Weights of a small GPT-style language model, trained from scratch on English Wikipedia: no biases in attention or MLP, gated attention.
Each number is 128 + 24 x the weight over the matrix's rms, rounded and kept within 0 to 255. Layers, rows and columns count from 0.

# layer 3 MLP down (transposed), 2048x512, rms 0.0276, rows 1053-1077, columns 448-511
[[161  71 162 111 149 122 134  89  97 108 116 171 133 143 109  94 165 127 115 115 110 128 111 141 152 158 107 120 113 160 144 171 140 187  96 116 154 148 151 154  90 138  91  86 147 119 113 132  96 130 101 161 136 134 174 129  88 147 142 145 113 159 130 112]
 [ 77 140 149 144 122 122 135 124 111 163 127  90 131  86 134 148  78 112 148 112 130 100 111 140 168 131  98 103 163 119 154 122 105 141 174 134  79 125 124 154 103 155  83 127 113 132 130 132 118 107 139 113  95  81 117 157  87 150  52 123 137 124 141 109]
 [111 112 171 119 101 111 164 141 147 160 130 128 128 111 143 127 167 169 105 102 120 129 106 133 135 151 133 124 133 152  86 161 142 141 140 125 133  97 169  97 177 136  70 139 122 101 149 109  98 143 107 135 173 137 136 127  96 119 140 115 134 110 121 103]
 [121 129  73 103 155 130 153 151  96  95 132 141 115 123 126 174 101 186 135 157 126 150 113 124 143 158 139 129 136  99 112  93 125 154 103 141 169 137 131 151 142  88 128 129 119 155 145 115 119 151 148 134 118 166 166 104 159 125 113 119 144 124  94 151]
 [122 145 140 118 112 116 120  85  94 104 119 116 111 130 139  93 122 145 160 108 137 127 139  95 119 132 131 107 113 137 106 140 108 116 147 132 133  87 149 127 123 138  87 149 139 133 140 130  80 145 125 115 140  98 134 139 122 139 111  86 133  93 133 123]
 [122 120 188 117 126  94 119 111 119 171 117 145 167 140 135 151  60  84 156 125 130 153 135 120 152 144 119 127  82 124 173 134 129 166 100  66 167 130 116 162 154 158 107 151 130 130 125 124 127  80 153  92 126 115 121 119 151 119 156 107 131 137 113 138]
 [104 170 137  98 143 117 123 122 144 126 139 159  79 106 150 114 103 130 104 165 117 108 103 118 112 111 104 111 145 106 131 142 142 141 168 123 129 123 139 123 140  75 149 134 125 145 118 148 133 145 124 155  64 157 125 155 127 137  92 114 154 124  80 141]
 [133 134 110 134 140 172 141  64 124 128 153 168 125 121 153  91 129 115 121 116  93  89 195 137 115 143 171 150  95 112  95  98  94 142  99 110 159 147 118 133 185 116 158 146 120 129  89 126  74 138 108 103 106 101 107 159 110 130 157 130 157 121 131 102]
 [163 100 101 135 124 153 117 123 152 109 154 161 108 129 151 140 147 122 126 139 109  85 118 159 114 116  83 113 123 156 145 151 130 139 129 161 136 106 126 163 133 109  95 123  92  80 148 165 154 149 144 123 149  93 103 117 127 117 114 164 112 114 167 106]
 [104 117 109 107  87 128 114 135 125 164 138 138 155 143 135 112 129  88 107 132 141 103 129 127 143 115 128 133 108 155  79 145 112 148 126 104  85 182 108 121  90 111  95  90 149 131 169  97  96 144  97 145 111 119 170 135 183 140 162 109 129 107 118  84]
 [118 168  90 141 119  91 123 141 122 125 111 162 101 148  92  83 116 133 160 153 141 118 166  80 102 118 130 113 127 102 152 109 156 137 136 127 143 120 150  95  97 109 131 157 134 108 186 143 156 134 201 143 167 104 129 147 133 112 134 132  92 155 141 146]
 [121 153 119 163 159 144 103 109 148 110 127 136 153 145 132 116 161 142 164 159 133 134 161  89 170 127 131 140 153 135 101 136 142 142 122 145 162 138 137  94 123 113 133 119 105 160 147 125 136 148 125 107 134 141 140 134 135 163 158 123 151 141 153 146]
 [154 141 157 128 152 117 137 127  86  94 166 162 129  89 153 140 141 142 163 123 155 117  89 112 114 134 151 146  74 149  83 123 134 130 184 135 157 110 143 138 115 113 131 142 137 122 124 116 113 137 135 109  86 125 121 119 103  91 103 125  87 148 114 115]
 [129 133 113 105 140 117 111 166 145 144 137 125 156 177 115 101 166 128 136 147 161 144 102 119 123 113 131 115 133 131 117 114 117 156  76 183 102 126 165 120 103 113 127 164 125 133 144 141  70 195 118 110 126  90 150  98 148 159 132 102 129  79 146  93]
 [181  69 121 106 122 117 157  95 113 138 144 161 125 145 116 114 106 161  97 120 125 126 136 119  96 144 136 152 157 137 151 143 117 163 116 225 152 125 106 148  92 118 121 115 125 158 117 147 121 109 137 133 133 135 146 127 122  68 148 124 132  97 126 149]
 [127 132 132 145 120  86 104 116  91 178 134 127 120 173 134 134 100 116  89 135 122 129 122 109 141 128 105 107 142 157 112 155 143 149 159 132 115 131 143 123 111 126 132 104 136 118 147 113  88 112 118 150 115 165 131 167 107 145 130 158 153  98 168 161]
 [104 146 115 148 115 110 137 149 103 124 147 117 119  91 108 119 114 144 119 156  93 149  98 104 130 127 136  99 129 129 117 149  74 152 132 135 136 121 134 145 129 133 117 126 109 124 139 104 116  74 105 170 132 109 126 119 140  87 109 120 113 110  97 112]
 [146 102 149 141 134 145 140 121 137 148  84 104 110 147 126  89 135 138 129 129 150 166  96 125 178 137 131 152 142 113 101 110  60 113 107  94 142 132  96 108 117  84 142 101  96 151 108 117  62 113 141 121 104 150 135  97 154 133 125 163 137 128 151 143]
 [111 159 150 143 105 139 126 120  88  86 136 174 161  90 104  70  70  93 145 112  96 147 152 130 106 106 128 133 105 143 109 143 132 106 158 137 146 116 167 137 137 129 150 115 134 148 138 107 109 117 135 150 167 148  98 113 140  98 169 175 136 136 143  99]
 [152 114 161 139 133  91 120 103 128 139  99 129 101  96 136 124 136 137 163 105 150 138 124 139  91 151 162 113 170 124 119 155 180 126 133 139 121  86 112 107 157 111 164 108 144 119 113 144 138 137 156 141 138 121 145 117 110  84 147 109  70 131 131 114]
 [118 109 121 122 110 141 113 164 152 121 125 137 134 122 153 128  99 183 161 133 110 106 122 114 126  94 125 131 113 109 137 104 144 135 128 145 132  89 111 101  90 136 125 113 144 111 131  90 167  97 147 115 170 144  83 110 153 109 154 155 127 106 127 108]
 [156 103  82 160 135 134  68 177 164 136 160 128  88 123 196 145 165 118 112 131 103 151 113 138 131 134 104 139 138 131  79  99 107 129 121 145 115  94 141 120 136 131 123 100  87 117 139 150 116 134 121 157 156 142  94 146 134 147 187 161 116 111 117  89]
 [141 134 120 118 142 118 133 130 114 135 122 126 169 113 137 133 151 188 158 159 127  88 134 129 114 121 123 115 133 145 139 135 123 143 143 139 119 146 132 130 108 141 122 164 144 124  90 117 158 116 123 132 111 174 119 131 162 132 138 144 145 123 147 126]
 [100 139 139 150 166 113 139 139 122  98 176 174 154 160 125 126 144 176 152  78 104 111  87 139 131 124 135 135 194 159 112  97 110 143 143 176 135 147 133 127 124 124 116 106 117 157 110 137  91 147 137 128 144 103  89  82 114 151 121 133 156 106 113 126]
 [149  75 119 119 114 122 148 145  90 122 129 159 116 142 137 138  89 140 131 128 123 110 151 125 123 109 114 174 135 122 135 158 124 126 125 138 163 141  82 129 102 120 164 152 112 105 125 131  85 146 151  95 123 152 155 125  96 114 105 117 170 152 133 105]]
# layer 3 MLP up, 2048x512, rms 0.0302, rows 1054-1077, columns 448-511
[[143 142 146 119  86 121  97 102 130 143 101 163 133 124  96 121 143 153 166 152 134 148 175 152 119 117 125 115 105 142 134  83 164 127 116 124  96 139 147 118  95  89 121 110 160 110 135 115  93 163 138 182 124 105 145 151  94  76 133 130  92 157 143 130]
 [135 121 167  86 138 136 124  90 124 180 147  94 136 144 113 148 158 136 150 136 161 112 143 140 151 122 148 139  88 110 152 165  75 113 129 124 116 136 159 145 104 105 113 132 139 114 142 116 147 177  70 141 132 102 138 143 162 148 107  67 113 140 177 140]
 [126 176 149 139 112 132 170 138 126 139 132 149 118 132 109 134 143 130 133 106 132 133 143 124 158 118 169 117 107 143 124 134 117 149 115 108 115  86 150 112 132 129 109 117 143  95 120 159 146 124 104 109 165 116 150 124 152 104 109  92 141 144 127 164]
 [135 101 126 105 111 144 143 122 126 114 135 130 138 135 125 130 122 127 131 111 113 135 130 137 131 134 114 148 133 127  85 121 117 116 142 114 108 102  96 128 151 139 105  90  90 112 110 152 104 117 112 159 106 117 129 140 136 124 144 108 126  87 142 150]
 [ 85 153 120 147 131 140 119 107 109 143 143 118 116 138 147 162 126  89 137 123 110 115 148 112 159 147 150 116 140  86 128 139 152 145 125 165 151  84 130 152 147 123 206 129 119 117 151 182 127 154 121 125 198 165 156  87 120 119 157 109  86 140 163 116]
 [136 173 116 170  97 131 148 150  97 100 127 116 152  98  92 144 140 129 101 175 172  89 139 125 126 150 135 116 128 120 104  71 150  87 171 122 119 100 121 104 138 108  96 106 175  52 130 112 119 137  89 126 106  85 141 135 132 120 102  90 127 134 106 135]
 [102 114 157 159 112 109  85 176 185 140  62 146 124 103  83 112  78 147 169 125 110 189 155 106  91 129 128 147 156 137 129 127 102 102 114 141 115 134 133  67 118 140 171 147  93 145 142 189 139 123 121  96 125 140 146 139 104  87 156 148 118 115 129 104]
 [ 86  89 100 115 155 105 167 114 201 136  89 139 139 150  95 203 104 128 116 138  74 175 165 141 113 134 124 124 150 119 184 114  95  91 114 188 120 165 110 126 123 122 139 155  84 131 131 139 137 127 116 130 138  86 120 111 100 146 118 117 111 132 128 115]
 [128  78 147 139 133 129 117 159 180 109 118 152 159 128 146 143 117 124 128 103 104 122 161 120 123 148 149 116 129 144  92 129 156 133 163 170 123 106 156 124 142 147 127 101 133 115 107 133 154 109  72 145 104 145 141 118  82 130 123 144 118 109  95 149]
 [166 154 147 100 159 110 169 187 122  82  98 175 103 120 122 138 119 156 150 133 161 112 132 140  80 159 128 125 139  73 160 120 109 129 135 156 185 152 141 105 119 130 113 135 160 118 134 111 153 150 115 148 137 140 128 151  86  97 136 127  79 141 103 107]
 [134 145 136 118  94 120 138 107 129  84 120  95 117  97 140 125 140 141 156 134 121 160 130 105 125 122 106 157 139 105 164 131 130 146 143 147 135 146  90 127 133 123 115 114 150 134 118 144 151 130  99 161 165 133 160 121 111  91 152 112  80 106 149 112]
 [ 97 129 150 165 158  97 162  58 108 110 106  99 103 107 114 139 109 137 139  86 144 125 148 125 123 138 159 153  94 156 113 133 178 123 132 121 151 122 145 115 154  86 141 103 158 141 132 121 153  95 125 141 170 133 163 117  99 147 108  74 140 106 136 133]
 [ 80 121 134 142 122 176 164 144 151  97 125 132 109 137 117  95 109 130 162 149 116 153 124  97 124 137 142 150 169 160 145 131 121 119 111 154  94  99 169  91  69 142 117 143 130 138 145 136 139 109 107  95 109 122 119 116 105 146 121  91  88 123 141 140]
 [156 134 145 143 104 119 185 156 115  96  91 171 169 124 142 177 134 159 125 141 106 155 139  84 100 148 140 120 149 152 123 152  84 158  94 139 141 106  80 115 112 106 123 137 124  85 110 131 140 124 131 150 149  99 120 124 119 120 152 131 145 117 139 157]
 [142  96 137 125 144 138 129 126 151 152  92 128 132 117 134 109 154 132 122 145 131  91 127 127 139 127 136 119 125 121 159 107 138  83  87 136  89 132  96 125 123 113 126 116  85 116 110 144 122 159 146 117 124 131  93 146 121 113 131 140 126 113 135 136]
 [178 118 116 121 124 137 166 135 145 116 114 174 127 116 145 145 123 100 133 113 128 129 127 124 128  74 126 141  73  97 139 159 134 135 119 162 133 120 138 121 129 132 125 153 126 153 119 153 152 133  88 170 135 124 124 123 129 116 154  81 138 126 120 155]
 [ 98 140 131 118 141 102 128 131 117 117 108 147 118 131 126 131 151  96 132 143 125 131 150 124 111 136 112 142  89 112  84  81 115 152 123  88  94 110 139  46 161 152 142 138 118 121 132 100  97 145 138 154 166 122 132 129 126 112 148 128 131 133 156 153]
 [153 137 106 104 136 219 150 118  93  79 134 100 147 138 124 166 121 125 123  93 114 110 134 149 106 142 141 177  93 144 114 119 134  93 170 133 118 145 106 122 130 135 177 129 113 131 117 128 121 102 123 131 120 143 183 119  83 128 155  86 132 112 113 118]
 [127 132 115  83 134 143 126 160 115 124 147 102 156 142  87 118  77 101 131 154 113 111 131 122 135  90  98 150  98 139 145 103  93 156 120 111 118 148 135 136  86 143  96 156 123 136 126 106 148 143 133 120  98 134 101 122 144 148 110 136 153 115 132 151]
 [136 126 106 121 160 160 104 108 121 105 145 114 153  98 100 151 129 121 113 142 156 122 160 131 127 117 120 101 140 140 108  79 155  86 183 109 154  98 134 137 165 146 160 136  93 118 148 142 147 123 118 140 144 157 180 123  80 125 127 133 135 116 111 161]
 [154  99 110 120 146 127 143 157  96 132 126 113 121 107 134 148 161 132 195 116 140 148 135 156 141 143 135 165  99 137 160 120 148 105  72 156 127 142 138 121 144 162 165 112  77 118 137 183 133 143  96 137 179  94 132 105 104  92 125 129 130 127 132 142]
 [100 124 100 102 119 139  95 124 123 141  86 132 150  82  96 127 107 129 115  84 135 137 139 122 116 122 149 147 149 181 108 125 123 126 110 160 158 129 137 141 142 104 158 115  91 113 113 117 113  94 105 133 140 158 140 120 134 128 115  71 130 110 158  93]
 [115 139 140 148  94 123 138 111 152  78 140  89 156 166  86 153 108 113 141 145 149 182 160 113 117 109 136 162 134 119 128 132 120 106 117 110 103 133 155  85  80  84 136 116 122 103 124 203 120 125 106 130 177  99 114 103 134 132 144  98  97 133 101 181]
 [135 122 121 140 115 159 121 144 124 150 124 112 102 110 128 114 120 132  93 114 106 134 169 162 119 125 129 121 145 139 173 145 130 129 132 119 122  99 147 102 125 165 100 135  97 145 101 115 163 119  99 146 137 149 100 134 133 124 125 117 121 149 104 149]]